{"n_layer": 16, "d_model": 192, "n_head": 12, "n_kv_head": 12, "head_dim": 32, "d_mlp": 576, "vocab_size": 4096, "activation": "squared_relu", "norm": "rmsnorm", "norm_place": "pre", "norm_eps": 1e-05, "positions": "rope", "rope_base": 23900.0, "rope_fraction": 1.0, "qk_norm": true, "attn_scale": 0.21, "bias": "none", "tie_embeddings": false, "parallel_block": false, "extras": ["capped logits"], "init": "uniform", "init_std_qkv": 0.049, "init_std_o": 0.0, "init_std_up": 0.049, "init_std_down": 0.0, "optimizer": "muon", "lr": 0.00214, "beta1": 0.9, "weight_decay": 0.17, "lr_head": 0.0096, "grad_clip": 1.0, "warmup_steps": 0, "schedule": "wsd", "decay_fraction": 1.0, "decay_shape": "linear", "final_lr_fraction": 0.0, "batch_tokens": [65536, 131072], "seq_len": 512, "doc_mask": true, "train_tokens": 493300000, "steps": 5206, "dataset": "wikipedia_en"}
Each number is 500 + 25 x the weight over its row's rms, rounded and kept within 0 to 999. Layers, rows and columns count from 0. Numbers have three digits each. The size before them is the row's rms in percent of the matrix's.

# layer 6 attention query, 384x192, rms 0.0522, rows 315-383, columns 96-143
132:507508442460534510518533522456519462518506481492510497477480524489519478464498525515474463479479476581468500485487490484486519497559543487517501
146:493497491515517500438511490512525501486458485476491514483490489480534514458510522519543482544514536497507505487461492530455487488473511517521490
128:485508533482492453478515534491501507512511471490479500502495491455451491541437476526479452535497480525517478492491495505496502507508514484462535
135:527485531521476521498503477509518456490479500516484523521550492478473507522523514461534495516496497517481526495510492465478500498474464538514482
132:489517493482529495519504479446561513519539487497494512522523471488511512524451523509507508516490486511485493483491490519497493461502517534472500
086:514462518541487470472497465537517520513446553531550473488477473506485515506515503470519525543482529525526508501456514507515545481490464455499475
096:515499483559500468531517465501501521512512514453540479482495507482430501497509501526490503527476519506513444503470529517528504474505479509540532
079:474513516497504479495534488483480518546482500510478542483513446473498521492496522460527532485504472522457497492443526538518491552520471468516471
103:507493495537463465494532462503531508506528542499523438493505491486469468475510496483515492499489481500491469479475539539493484450505497529534456
093:506503497524489492549517483522564525528468540473540464482501500451484482479509501537509492494476520528507492502474545470521497472494449518537473
088:443471518447494540518476526514488483489490486486509555535497475509548497514512518495451479509497539463496470518512504460480539469512495524494557
072:479510507472500498526479506461477492486511491548481516519517501528524524487478489488531516510506446526489480514475505509475527487527532473498505
099:490486512538474501504529479476518504518501508499547486481506521451500486488491494486503528520498485534520507498441533564511469505492484489491461
088:486536526499475521478495492425539484505495475492500507480548554490493492489492462437498507513501526518539550533506482509515490504512578477486485
100:571533518533489489527537453498521540497493481451510433449481526459506487504483496502500471509500511544493522496505498529550502524492515536519494
092:485555541506496509467487520534508485462471525485548519492519476528548488510500496490482506497516565507502452492532518505464546461526518500481509
107:478497511518489545486493482445485502508504495480528500523478485557464509534516500492531556516501502547501488518515475538521480490504490513527527
094:476546510483484504520494511493528509550483490513498490527505514527502536464454501489486473508452512531508504501490506484546501516511484462527499
088:550552527475474489502529497449503480492531480498512498500469442469506548469530465490461493456480541524509453501479487509506475514445496518453436
101:498507495482517485472486517495475521511502475517500468478502497496495528512499506492469463504513504478506479480549459493529528496509562489460519
102:488490490494506539503488475489487499472478561518501491493455479475527500519530521520489486519459475470517524493470519511539484498534479488535479
105:493551502504495527499445511510526485455521474487501498460501475490473504571480465457508488510530497536542530516517530471532525479501540541504501
114:515515509534508490508457510520489518440523508525532539543502459513542494507514520510478540526506487483515467510490482547524499475482481508513459
116:492496491478497531488519503503520508475481522469520475461485484477499446518466500524502473518496448505500526516498510530469490490495492499528476
108:486470522524524489478474470518502506525473481506495514493468537502449505520474484521480485485575523494490500526465515485504524557536521449483518
112:499456513484502512518527506492540491504518519463486463486543471482476471489499465504503503511461470514524495481469545503447514515515486505485453
110:511502528475500483490475449484510467489551484493473469477490513467499530513526513502501480554453475484501494489481495455525555488505520498484501
107:509464513522524498495481526514520498531489511514515521528500484510497505438495520486496461517522518516510511467494524526551517530474505507479521
110:538479510522521486491536490496514521471500487490434491454531491501551525486477484524483472522490504495473480494520564503468499519523483492521527
117:492487491471494494466503501489486455474495489496504441511501478485535470511494507537472508522490497546487499541511471498495517504510530498501490
110:540530472458515483499504506460512549484484515536486518536473510472459509520541491500467508473497493515465513460489506497501491476454495511484444
108:529490523531548523490496502505498508504506491478494466483502476585496503496511491541487482561514541507501528503532516549469528499558514501482553
111:544496517502481502503425537508520497492527492500463492482476505489481495536515503503534447501517464511497502438531516466460498497483504555509507
117:490491502465543553491518477465497471497529467500506520484471532541470484472488539502481522529534472531484480515493537497497461496522553461495524
115:519480511508501465490467502502508505483501471463548474491491535487492513481484548444487491552504571510529499485471504490526496453510482549513503
108:491518486496508504518485481551503514518504483489493496506474523517490501518506448504521558542532511526516497520522487491462483511466502474503530
112:464509493515468461519525489461513482545505504491487504464506470486489539514478511493479494543498501472477499491457504472514461463493475483480481
075:509485500457527509530527469501495515484499512512531528517509478501488510483520541486492506526466489502495493526430505487487472521494528476494563
066:466533542495491484518521562526480470482511538526459542527456543505504485535506471506510471499498486540518476465513519533469512504468507466532473
081:459565506487501463535508517500501498527495542535518531494511533505473514483440527506519482501511457564462516513521499480457486530513510465493492
090:518519493494477533486509526501555468494508509501510506465479477454464465463494517465525459480503504518538483509527525518547494522477462545526469
088:563472500499437440523471514498528478484496504492521454468492501437455542521507492509525501466524508533538497540508499496537506510459484550505494
088:508517522494548513523475531517503506501486511497490563493493531529504480508493512562510479472508481470460507503492529502462510439490494481480489
095:508538472499506460478480493546503549476497537540455499574520536492522496499517450544477523504487540498504497500517479452541496507461495477484516
090:494540504481495513490486511460470491488517505471506564485484527494515508515504512507474499464454476460466507479520531477476505459553487483524482
098:488524515492453531491514526477505475553504464469521528488495460509497533501498570492475439496477498485508515465492511528484523455519479515508473
085:490511491502475533493521536500483458503515444528451478534535485497487484501507460491486508501471484538517512542492462533515466534465490490510520
112:443486523473533526479530506574482507521486532479430502509509569503534484453484490524481499516526486498488480481498495517495497464491506486525522
097:445494494517514515527522524497471516507486509479483453523523534495444514505499467553547549517493505522483468526469479455477488520531522462512498
103:535472481506448519485451523533481499487453477553510492517526468529447495528507461463537520480490519521507480501483530507482490570495528486505521
104:493476523521475489515515520506516494530480538493539488466497497505495490534480456505512489559508485429530506507491462499531523550495499476509475
107:521513509498487500523513517494469501500538484496545514452506486488527515483520552491510466448482500521498514491502485506496534513517443549518484
104:487508488493512515474477493533475506517471531491474521500497512467508463538507490544468527494502473454512509510490503518485523479526545486492475
109:516498507525556533475458481517501506457514496497483528558505492512480487505503529490504524477473461507488464462468535503515487472479542529512508
091:491501507523547540520470438479491497440515513487500464522537502510492498514494486514539509493483482519514441529506538462523476493507487480489492
098:520496496499487511466477493473488490461484494501482461498469478487550498481512565486515509515479498539478508462494479525496456521527449513507516
089:477508514502513508487466522524493505532509517492522514485541531507520472551469447560558529489495494444481468508537544481488504502498500498489482
081:479507524482479514501440482463498473494466483500485473541464505518495507488498538482492497534485445525486499541488481525502491489537532440492487
081:534504522516504516493461482473491487492504472527496487512521486511456489501536474480477444515496499481495521501470471499525509523515530467546548
097:503508475533487506537466553538498530463486533489477454543523507487487508526523480521512486524510496513473447510473518481462451523466470458502511
093:502511512478485488492492485494517530503474524524505483522503510503517485514513475473501490507509478498526505505474511542532501515461487514477479
083:459506505485521503550471505512501486563504522535475508538483481526534511462495482557498521505484483451513489493525482462501462496487487509485483
087:467454482484471502472467525475529485449496517473464502486452468511483522479517461513477518460519507510506486494490509498489477482472506546491510
092:450534506486500555477515467484514485487481513537438503536518529551469487514483496516511466542501505542487489540515475502480489481449551486469533
099:549516465554475474514500483470523478527507474529542510465494455480504506497459507466518472428515503522507475477553484495511504508509444520491466
092:477470506488483472474475539522487504507525525518486478549574530527512501508555519536462479539492464502551491516513484482478503516464498445507533
117:537509504475496537506477504490510468497492452499518492473484455476464489502501529470472473460521482521484492468515516530495501501510470607519496
082:505469507518494505514482454487499464493523442488492509458522483495526466479546542450527488560504441481523468535464477554540525490475492513491537
099:477466533491496502499555515519491493504503517528469496513489531528531541516502477478478544547467526528484522507518528500437461497448484479533469
# layer 6 attention key, 384x192, rms 0.0518, rows 315-383, columns 96-143
136:490520448459557516508535529458507498508488507485554487479493511492512509488501535509491461489478463549503469508498505482492534536551568503523479
159:471503511515504512463526516520513517499449484472495534497495481489502499453483497502524498530500529534476494506456469529466484462521513490499492
135:511473536475507465468513527495458506466503484478447491520499491482475464506447486496466455537518486515517460496483503510494502485520507488483502
140:512486518485460516498522485527506460456471497502491464516537479475485506531544497491521474507469502536473529482508508465499495505500468567496463
142:509519469495513515544499464435540511527528503507500521476527488493505560527459540485509495490498472491499492494492483510476503496504513523470505
083:480460508509531476454539525510526495524513473509513463547495524517504505519531497471448499495473545496517529475519486480504452517501505488523550
091:494493489492500527512496506509529483512469480482517502487475513435522499490471471540513506501509464494465463518527521530474511482461527468496493
073:472509479487492497502538492485470524470511445512442463526550545503506492522511506456518509527511556495538509456482501492502521514490522455520516
092:464498495482511500556481512512522483492462481489517517485533489431512511466474478537496509488522498495498444511532495500490515492479487486477512
083:480498498468485469530468533468499500500493559452526469476491499477547502456506486548484508482500486479516480527514502504484505480513465509448469
080:506496501500484506482502516492449505486522511514516533516483475517484461527520563448506471490480474518485509446482512544489553455509521475563475
073:470472486529510494586509480492519507470448498512525506476476519492471510538494459523463449496463534501517504548510484522481485448506500455513501
090:493515525530505473522482491513501485490467510482477516472460495509525487443483526545499525493488503500452482503503486523502500509514514510503500
087:503464530525564469521496542543521467541503502502509529501527494505509525467536485515483488515484514539504502511465527438510497514532495531481490
076:464502521502505502504498534502474511518512529447514499510521542487478497481507497536535499515513506535498501533520467504520509532490510499435517
084:532509575538504476528487487506467470533470506499515525474462534489482517504509512510484499498491490532474501493502478553520473457532493470538520
112:505502482491491496513489480476514472479487492534487479462474522462524534510501530519456531477483518492481475498525479481511490501515479531478480
102:507491518498512513487513510499479440499479499492493543506534561489509501435510499527477506515482505554507455488505500516486503495528508504500510
098:524518521480517510476505505518494480506513503539504499477492512525543487518484520517491475495483525476448505492477540490508490498451472539569474
093:559521493498491489491482461505518515509497531506505496519465498471514491509522499523503461532503518516513492529485524530502434489492499494541511
098:506513510483523546461497554513488507543495513450485496479501534501483537504522529514523494513501480503466499471464524493513510523492508525481532
114:501463541481517519503503552476471475492470471469479476480498535517484531519504534480543472533488491497575501501510484474523524476533531524498504
100:498527468484502557510486494493477542475484506517507506528477453526465489519482510456502525486467491483497521487506482488497484474467532497543509
123:490466525465492517525519517474546512478491463419512487508567514505522513480517499497494506483487518468524533538523490489477502552517562497459499
110:522511489492523491500490476517498499502512530524509483460502561511432483494493533501536515544531521454533487485473492499492517537537520498506502
119:524479484462499484494511488509509439537529543475553489459485469485523440483483481542498505507504499472463474475511493533493477493533487536498497
101:523508510482472472476516445479519465501561443479515515480460466488427507481527481475535539507499514498474488490505509521528541483491470519521479
113:499484493466537512513500508518506489510505528472484482496531568517490516482524524436514467525476517524513503495492515459514550484538490476500537
107:461512494509525478467504518499495513485485473529518477501520520488464531532502490525528528507500498528499476475470518519440484468488499501536498
104:516517509496451498515527487510522483526483478520508483475489461487447477499520496526488479510461523512479538505518449526497520505478502538509479
116:473521485549503499493482533510491513490453505487505519535520512523484504514489528509454484507529494515503533532513517504517513496479508478537476
110:500507473513509531481473511485471528532457496491499512493495499517479487497461462552500478510510477542435507528542505492514503496507462495513477
103:517484486484528492482450521488479463521483473479467521486505481516482511534494513531517503522505492546516448501532468482488514477495515553517521
121:489505499435503504515472496471494452472528529492552496468477521479512476493519524481489506506522508456446497498541511484500516512516449501523461
106:540550491513475521431487526529433482525499536485477521466501524502521528441480535521502504572445516496490510500513503519503495499519514521532501
100:494523462532513491533508485517502530480466507519445503473496492486502538511537481472505480482483523505508493550495522519519480527471480490488463
128:522517479434509502498495518484501447484530493467507502459517513540507478493510543506533522523513484500483488496472515527466496494517495521490474
075:431481479494479483469468493511509522527546473503536505497514501504500494509502487491516455427499499501455506494468461494516494477539485542506499
070:482454507509514499507490506474501503512521532484525527494471518516534525488495501478477503508524478495461510487499519452507538516513515478494531
080:481541500485497475442495486517508514520488520504493493533493513512497487545505466536491520497494509471523542501515532539533486514557502505549481
072:474475492536474476535526523497499500480477459472488464495466476425509494506477530503528514517525514531500469469511518536487513482512492497522534
088:486493488498518473516464479505481489509489447464530499511542495502541513478496485482518505514505537509520496487443517480534513514475483535485507
084:499523514490469521546512500482543500476499511477467474512499536509531493434487514485453509527523533470514538514556511528478510494513478464490515
081:481514536490483530482524519495489480456495533488515465500520481502452547482492483450482473494485475486531518516523499499511529484488476485492524
098:498538540492498497516483508504531528475516538513443506525479508484511498481483488511478508503494462464497489527532503501459461461483505477510511
086:493515554497499509548487492473529544483519496497465551505484520463529484488459542509452481510482479458473483519486497520511483410487492484502499
103:509475453532503493486516481541473465553539466503487525481525504517512522475522507507509502465522515533489474463467499469519536531519486484487484
102:471514485515464527462487486507478500489471452534524527517476486505483490474432564459515474462478547494486462449479523481534531501516475530495460
123:478461482482513498489490472520507459505487447507521527511514491507494487493494523491513491462478513510510472435501516483534511525521502515480478
118:495463521544521490492511473497477524540507476547479510516502551537494515506509506534499501489495459504496484458474482462521497514510507454482489
106:507509565474513527494515529461490482487483527470559476481505464497544493527503495513543527536499490496509552573478480590454493496491494523511520
108:488501509492503525537508503501528530511508523491470445495506516495523487498522458506480457522526498485493490542486486511451458462500489477480499
113:510528507504518516454497505464515484532511480537510508494515482560501483454478543485466498498453530477482481502503466508505489529513463505505507
156:477465513511504470484459472511504542529509446517487553502517484498501500463486496503469492440496484502472501464522537450540522503546487495486476
124:503515515478506496480489485504471506537478473545491480499496513572484485489479500517470523471476527487545500478529485444507491532470515474491441
098:493483505498515514524500503521476531464540546473521498474514496479476475522542451479503496537479489516521500484507575538500530452559471506483500
101:515499487535546471539475516453537492513493456412498452468526505498499460466491505476481524503531480492502526511531534521481484512524531525467545
125:504493516488509486482507503508506501516492485557510506514485505553522502496500520541464492496472518475493504471521496487519502461484494482474508
093:519509535467511525473535428493501531518507472526551505477504471525471487457524503489513473509491545481524509510489450506516481516445522466447511
127:518519513498479483536497527499514480435535518464506520450521488435467501532511510439527513507521510526489492504479540499505539501515465516498496
098:519518535528479486497526539555474489496499529506472468529499507511511501516486541481525522552534530521500499534468531542497532511483504523479578
085:522495497518523474495521498502482460479515514459518503491483507448503468473481527531511499473483505459550516520462517506536528518472473534494514
101:521483521461483515481480493491472537496525498477443495529484474530506490502508501512501501466462506424507482460489526476493495507516490474485508
101:476500464498492487484531489482483457514432550484472505477494464520516482518487510496506474506453512533494525485469432462506474519495478541552447
099:469575497487488484505530520521511512476479512503499519491484494463535503467506510477564516475494532529498518534461470527513461519474477544526533
100:474509539509506467547540518482515534473521503483502476516467437489498494459457509443488525505509471507495521525490476507520531470461474495532501
090:476481491452489505474479490533500499498511496520463476441484466507492519541511489486495489551521532511534520527518514501478492502517479522520471
085:494482460524494508527491487497485504487517487495523513522458545479513532505495514472497498501515485456487481458493504487520531435489477524486515
089:515524474501456505481507559514503473482494498468476496493513484483523542524471532486500526473494502544456491504524511478455504568531510490493527
# layer 6 attention value, 384x192, rms 0.0741, rows 288-359, columns 96-143
102:482505462465478517546493492479466548486472491484571480472514481515516494480507481491480447491537506545545449482498546477512484477492464480530534
098:444463508491504467490507481460499487541512550478503539504477462553520545542503498458502488472485505494509463458499519457535497527498567507480514
105:522542500490504513508463533484520492526468471483475490499446529488475460506485548504536509462489503484491472515448482530523479465509473529486517
099:483505460525499422477428459517484507510510557495514489481477488518491538555473544503516494466488536509505484506473525532528503450459541537512505
104:468499490487507507510488480501477506492495489492514524498445469507509549532528512492493482544545457491470473496476489483493526493526507423501521
103:475509479502498507498482544462515510486456506518524514494504523507513482479484498511496495520483488509506519450534460441528503528492491471482508
104:520449518500506510503510541490513460511450465483424520502494475503451498489474514472515502565511521525488492489507497500483495490544534504480484
108:490471491508471474473515428523501474479524496517513489492545455519481509508522521485506530481526463478473477536526544514472518509486471512512478
099:508512503479484538483481495497519459564534492470493501508496515494459528527523474468539501448526472467469486520498484519535453471502544501473514
095:483491494478525498507484559445485530497432492491472470527497530472503483492475508464542508530507472515527535480504491474496479499502500472501522
087:511474525459498499499502547465511484493481465480478512444494497513507532520506524506506492472489492507475500488514499466513494507466503514527457
101:483489520491504490445490477490520477476537586487488482488534487493491525515527490511524501499538479479485487486493451540515472469505508522487506
093:525475534514455531526500470498455468468483531523493510497505513508483509489534482502535470492511456536488490511491557499482514448489490535519477
115:499471468503490461480546511526507469505485521449492486471478481536481478465510538524491480485478511472509507488501445473503452524493524528511458
117:456509524494474479490517491540450504546512496473531476496550502502505495525517505473513499477531516485438490510535480501507480504493537478524500
097:488495482502528471479544502503550523483484533498465479521528462527536479457541465544474507503523492484513488516458506473516506546503448534505481
097:467455539471462493482542551495479501516472509444528469520481502498488494522511513547472502457482505480522490494470523468520482487489515474525492
095:487504488493496477518485489471495510524452516499503540497462494553520546491508542492453465504549477536491509471515520482523501493532501501515522
102:538513497478523464514480518516488495543482514521491484469515518510504484529508474493519493498532498516525503501496552522501446500474485477470571
111:502499487495512450482524523562474495498541520518476474535537507460489492482468526485472532476472541478512508504530499500475450495499537509485458
115:475474521532475490524465459464552543523493480497505481506443527495563550482512460501460516500510513487564498460504527495517532521484501494515530
107:537471530507506513493488482476512516482506511498498499484457477507484494503495466489498505491518430492498480486475478487538492457482477511502547
088:493507487570485502482472476472487523507454484531517518504522529450505500493526496497500515508491504496519522497467524471499508479528516525515476
106:480499501500490542486497493475490511514491454460500493459490497468464523503445495519488496459550511527508491496523458490532480520495510473515540
103:471497457490518542480500547451509539533485525479470464473477516507498527522481524517521497460494502533520461506491493471511504481490465491519521
103:504516516490483494484528489490508520537523505454514488523490521494486520488488533472483523470500538485541507535524467489518496489519482475516481
097:495470520520534482484563490526572480452513464494506492475510460512454457485507491523467507500492458472462510462488515507521483522516501526524522
101:486497487490518439483450524534509505549527508472499492490494522498463509507551543470470507501503534510493510539470532482485493491532519504515494
107:481483486490520520493479519467526559496484573527471538472535494462503503479494496520492479513462551518513473509533497499454506484550532532509504
107:514512461524514472541452496479489524528469519504525555490510486530486451485491495498486522578491519527467545513448494525449477491534469533494514
091:530528560475502503544509497486483487513506509493540464557512469534485512538491499440511489502514538507513503497508543471480522513509483471501460
104:526488509445492508493517506527474482478472491460499458490482450511498434499493527470529497511477485494517545507497509511538494512488469504502494
090:543468509528475496509482518502520504455505467515531488501508466507478489520497508507512493525465447512508525523509496497497486458512485525470475
088:504493492501482499447515456523452485497507515478467498478502511538481510504505517492464523439501510507508505474468517463503560533526471471508510
090:494492452459480472510522467500532544521517504476521505490486502515537497495509509503493480481480514480535478555487553513481521514513486471564506
087:529498542510510540534496488474530505487479515517518463485504502576480502464484507492458452512489509537489481498510535500508492539513471498507535
090:493488512467526527548511481444499458507480524450481506491485478470474543478510467456574487493499507455476544502458514549488498541477480467518489
091:490508485478527493486532524499540484502520497493500541527527502546500517496491511487523513546522555540505480573472491520518506477497501485506492
098:493462515482482498470528499499503512511495488515473505517487543494522500461498500480526498475505437517494469493540470499472518527476465499524554
088:474489531520448499507491481489522527508519505509508519535488490515458514469505499475431517481494506510504510516478485516483528484492503528467475
098:475489495515524504509520496450485480489500509471490490475524477535512508476466497535461540506526523556486521510534530515483471541499517515535513
102:536492489507492491448468514493463545477529489486504466518519490540500484425484505553542532513496519489520490520477550536532480461507519439548503
097:483488487486524516509519488527506541517486489494467500521489464538522473505497525447463492490511528484539514497522566536485468509494490494490469
098:482502496543504489454485491522469522500489491484494500484467507475479474543478486497487521475525523504491491527488460486465507488506511524545511
098:501506522541507494505503508458526546530492521469521469489493502500459500505526495485482517548513472516502534543474510523480520477456500511489489
086:507509511506473496498514508533527512504504492512506524480483519522506530472539500493516509535524448519455511496466493493512466525469515528510473
091:503498528534529484518517509519488480496512531498483505502519509523439520530524524514525509508535488482484555535495518502537491476518485499515517
103:478503527435516515512500535441522499479516517458493478517534527497498537455503540483521491495548473510488488476519523521532525501513504489481522
088:488478455482448487540468510504497479481538493562485513519533538510537492533542489473536471491512450461480498490502467515495534502478510508480504
087:514483464512461504457459452532524478533511487471527531530458513499501520532505539465477479527577502467506518515530534530513483498484498489497468
095:529514454547494443505494547538481548511521531500491505501482509503483489488482487538458480452502531476527525520502517533504452519489482516504544
108:493495469475491513503538466462455495542485498482474515503520529533471499493461521494493483519513541477512519526489593553472470527501498501536498
090:483467474487542447495480491502519538495524518467507499511492480509498464514490455482470505514494539517540489488462481477537539519468477433508500
088:542492454503462538494488456495515497474462501485552541503467481456539516533496499451498493553474506513480463507515520511536508451483459486494482
092:537543505540513482525483497542503491516525557486512501505526500483468552495504518473491476458491510480468473522507438478525530469481474482478509
097:523507561500492518490505510495495527485537553460527467527534476488565494518462488524531549494515531543525504533485521483512523528509536473462475
097:450505487492495478491439517562526472491498475531529501488491515499501504566463503538518502501521503511478511460480484455496506474533508523453488
092:467501499530505510496450478480494506508511515532460513507462548494489502519527518515481495494486496546489526472460455471473538529539470486545496
085:495529471503518500497512475529490542498528474485544501519524463517545497497466476517534462517471511492515508508498507502524474464486484509476507
100:513490497434517513469485468487514502485503503512478520548486537512442477494528506451551469504477529521458511501522499479484524494485486497479473
093:519513517500502505504493544507474519483538528517534485464489500537513494522471499535508485558523514500480538505425499504497513528520472509489523
101:474555500458501468518465527508495474499498532488482513493476521465509526501482499473504495508473532507496492568486511523515542507530471516514484
104:473543534501477533504472492504509464495514508546541508509523484495506494500494490516547543518483493537468497501494508520510525459509515467465501
099:525495483492512498560496447485511545524500493482491503495504538506469485508472512501506512522524508471502481471511525500463475534469500470499523
095:541512507470482496547499503523455502500527482504468501497486496468482486517500469544532464477523530504484484530506484511485516477464524505519502
096:488469506493458482504489526496505502515482516505551463506524500496487501545528506497503484497480504502552513488485474523516491469487523480494487
097:505493459515543487494508469511493537531527483491488494486506466485495493535531512470487484486500512490486444445472443438499530555489499493506547
081:511497516480473556521454488489476512481459486501495509505477515495519524494547470473499487548511490520491457513497527516468473516488486498447505
084:513501482508483503521521465498514491495547544540497539524481572466515476507542490499553504506503487463435464512497534499500457499489446498474506
087:471501501515534484500525459508519533483502505471473475524465498499471488497493508490513441463507486543493459546489491490508495498497484533504563
093:492505501466477491440505533513499466519497522482480526500488462486512521502487462551467486491448527461550502504491472499485478467464517474509506
078:443498498487494503488479500507519488491517465518536465508509484498472494510491447515507503491446481502527523463516518505507512492532479473469510
# layer 6 attention output (transposed), 384x192, rms 0.0635, rows 288-359, columns 96-143
103:507493537504502474480530493536522470477509498506451499510508512488482510517491521502512542471480527476494572488517463526456522506492505527492498
104:541522500476518531519467545559513528447447491531517493516476546467471463478508464549497509507510496496476528507500505535491528495483432517521478
111:488481508528520504528490471506493541480533507513521533500541489543505494515518456477478506560495525477517487479541494504492510556517527474484477
101:504504510481480557522557531517523507492444421511498529529507473471493501481504470508476518543505467504517515535551469468478500529537463478517494
107:516501508512479493500499512501524463511536508499509470483591498505517477459467508528466480463476525557528531486542480500493466520490477509489515
103:497496528510492466501494475538514471494583531485456475497509456487500520499504483504510497481510523502485496534491499532481484474473497510520519
105:490533505485489492512471496506512581508556490497536475512497525511557482542541495509503519473457470462521502516469506480507522510488487516521521
114:507493496515548517515512556488474518538485504475498495488461570468516515523481480553503488545485515530505512454516475505533504504512499456487515
104:498478494495522478504505488497472522442509533530501497528497483480526467477468552505490507574482520529521497490498534481465533501489476471502470
104:503529520498501485536490479535512502466563492518515528507492492508490497506520487541475500495483512481467474519496496552507507510508528533495483
095:527538477550490504523496483521488540518529518512521491572462480492500487510487467484508548524507505464493474482492472556476544502508503530468523
098:540552478509483500521505472524492520538470477512522546536450497492517506454478504507465502504490560525508498495507552457484526494510525460508526
097:484515461503514505471496524504529540570515483500526519498472498494508510509466497488465542493519553435506491503553461510542484536510470458489513
119:467523525497521489510478539482511552471509502539507484560509533450511497551474460474522523525529478501476460498477507497504534464486474450498540
116:493480470509528512525507489512549512460486510519493526472464529478480500522465494536463466488489465500553491490465500516544494490493442509474499
099:509509491505497521487466502491481504526504496505530501503490525508487505505473518451547502492461495480453528502519502502463508458475560460495525
103:517541476518558520530477413486527489484516484529488489494540524498519491493467470447543486532504476492477500516530496494459502521517490501461535
098:482462524492503517498502526546516467492514481467472478481538471455497463497502476510505526489446534525516508506508511492460499526472468498522487
105:461479504529468526484511482475500525463482497480519510519491480498492510498501532483475512506470542472508511519498448504479533503514501515497437
117:499505470496508552516496504471517494514500428460543525506480495536506503534533466504522454535514483519517484477469502511558502477476486464498539
119:535488486474498534493511524510479452492482511515512533457561486518444463471521517489516487465517501488460502524510487500486493464506503526477498
109:453479495502467478498503504494474474528465515474524496495541518471487507456522551494489500534517545476476529499519496498484514552546543496511473
088:508466526463520490557513510498461457474506487487471487518473504532487500504488522498491486486511472498450475509528503507505481490456501496495552
107:497487509497499478516492484475517461526495545534516527511552487507515487468546519486531516544483493466482517490470523508487503458491529497471468
108:529487555516487459537488481543492487478531501523507508516499464459517476478505474452508524537500498464469543514536508533456509533503528514470497
107:525483468516524523479501508522487469480516490528509526527530472493519490477495480529522484522501475524458484481429512511519459501465516500506496
099:480528485494460498479472505449480507538512544499472499508490529476533493465508485502517484508516533550535493493483517503490492460462516483480489
104:506522515503539572554528508467511537449459492534476519500499508511516501556467460515544492535497473479533473458545476507499522501484475464482480
109:548504503514486469525503508511491448505499448465517467512445509522486491515514525442519529497541454478500526507482519495533523497439490490514519
108:489478535481519526479544522482521478502497483501480486485484490489504535528479497491526506435484475470505494533561524491508536498483533474518496
091:462483462508503483469498498515501532464547448495447510464488520462499465473485502549515492499499461524507545514488474531520471497503519537502506
107:464503511573542469476498526467530552515524527515510523525512572474514526514480479530478515492520468495476452475514471491484519477517529462502478
091:506513487495529460494539498508509524513521504499476492465507507497513535502489496535459534532475523476493468466495502506548453508443502489460502
089:518483516526521477508514460518466496531530513469529518473489491501505435509490494498508445519500518524487499540530519536489511515535518472508445
086:495527473500468485504453501479527462505469527493514495530485542524519483509519523494483450513478478483492529482515478540524505468504516572508519
083:475469496514468467462505502515456474466504500477481457524513499438484499505485471517470522516548480501477528508492499484479501482510468481480509
088:530517502527489507473505483550472521502550523550515510546520492525493469516482537516463487506485502539511471549481485465474477465482513509492488
093:476480498491485535505492500457496495485499450496511494466500512496485487506529485512480482448517473532495458468529513502500439530515543516510524
095:513476475471517517509502480499499473543488494496509511469484465504466472520524470497431537490487501501498483525469502516518487475493493469497492
087:511490510523520449484511508546518477459479484484462525453531525469511479527495455489559497558537514483461489493515524493479485519523474493519509
097:522473512534496503502509472495486503428496484522535493493485495493463463515474518504526473501530497526513510482475454504504472518460494499489471
097:526486444460494483481506494506494474513508475532522535484547536486476471493542511494465509483479477494500506470490503530499540533540493526522505
097:519503512487469494532486504523491440466524532474522505459533560452516498501506491533499509494513443484488489450480462511503536523526489501500497
088:433528507508492462532551465522512498508499486517484479497488536519488512508488492458537515515514505505471529498506519499461492489478488516490536
099:502508497494525473476536488475481519524496518548472548506484492543457550474501511499524464494492482479490490461506499483548474518498502491531519
085:519542507465483543523459507544545517487478465514507509482528466479477502497488495479489517489466508462500481521548502519479499515464472473493498
089:529528508474499487472521524476536528463504470520508533520512432517524500478485486546474494489457500486474470525485452529483456510475544492521525
100:483510518472524463485491508536502526514539488483489458476467516480496521485550547512477486517472515536468513502521504478509501461492520484529526
093:544505489497507528484470514482538472498526493456492504522500416464479489460472549519508488546466491517545477506521522497489524506452519519512507
080:516491546536507474530497498503531551482492491531492491485542516494515486484534474531529481490476495518517472480472502511523513497485516523492527
097:489511472493525555497512488509520487443484496506480479501479505457466498458497511485513515531504507554520523418491508536532516475459486527538474
104:536529502545466512520490522536491518489528496528493544517515499491464441469529477510497507457499439535502469529537489545525490499479518484509497
091:521527522532488511488483463524508462472513475446508527540496500517512503534493468470522528541543503515533478526486533499513492465546487501452510
085:477498531484503496512457496489458517499507494532493472482484483515511507490508445514485480475461486489487503453503517477522497516519506498445501
088:507488496499504482482487509490536482519474525505521507510516493508532494485502531490518500490502562526488464509494527482489481510489501529565528
089:472493505498467431439495534502497488486474529554480508473502502498496551488502506438522477465498528506461502558458503518472487529521509476506502
088:521464526563536467502481505498534539533518506471471477507495523479542552480474480457539525451499507535528438527496533500509527511475513486509540
087:491496501538532515497497539507487513533472507450523519501486478500504475466475487484492557506505535477513555488517534554486520458520480536517443
084:509499496501512495504496478497520397477495488496468505436489560503519440511508515489523505507510441499506446457492507521493548512530510460498528
097:483521523538504489510474484513474465507510490484494542528477497478482496476518479558500492492491465518519518517504492477521454452483514487529544
086:452453505453528478516499505472503511515478492499518502490499458481492521515532499535539482478506513476493475500502460517489530496502497522483499
099:499532476500518509461501510534471492476530498496524487496511526520462474496514491496515497507512461461511457480489509500500510512522471541534496
103:482469515521505472469488504515543509494512451503476502489495477491501522476470478514514512473478549480498489510530539437460500513520505526478505
096:515503513537459496532496532506445453477528509499511497524487446495520500484467514530475470489496468483513531508498463534493513481524524514469471
094:478495476530516510476487503513488492510470454504493585508455454499492479456514531495508508475472517500475525508479513530507524479470514503523498
089:514519499481508480502483433487515505504494463458481522472518507531497503494500577529450475467520445493490522465491507527527513498534545556500478
089:503517511487526512525528526530505506478498490538487524502484534514495476523473468485521482507534490476512455533523501558531466548487501487519464
081:483516436505540506483472567459529545472461544497521494529507479485488531474503500494518487499532522471490496516481506501505499504499570504468488
081:491490515477509498490540514496501514458495514485526471525542480525495476466490484498513486559502490513520507517536483530504498527494540529461547
085:497506490462525484485448492533531512493503496532476516540495525491465486528483505543517531449503468517512479522499482497468472451531497484485477
090:529519492524470494488505458507476531521515498516468499528479505525484482477492510474486493449510491511465491474514525488497489465559481537459528
079:468465495555509513509487524478464542523477532504536529477529506528512510522522528449513508513494518513486540490520464504508523497469497513533508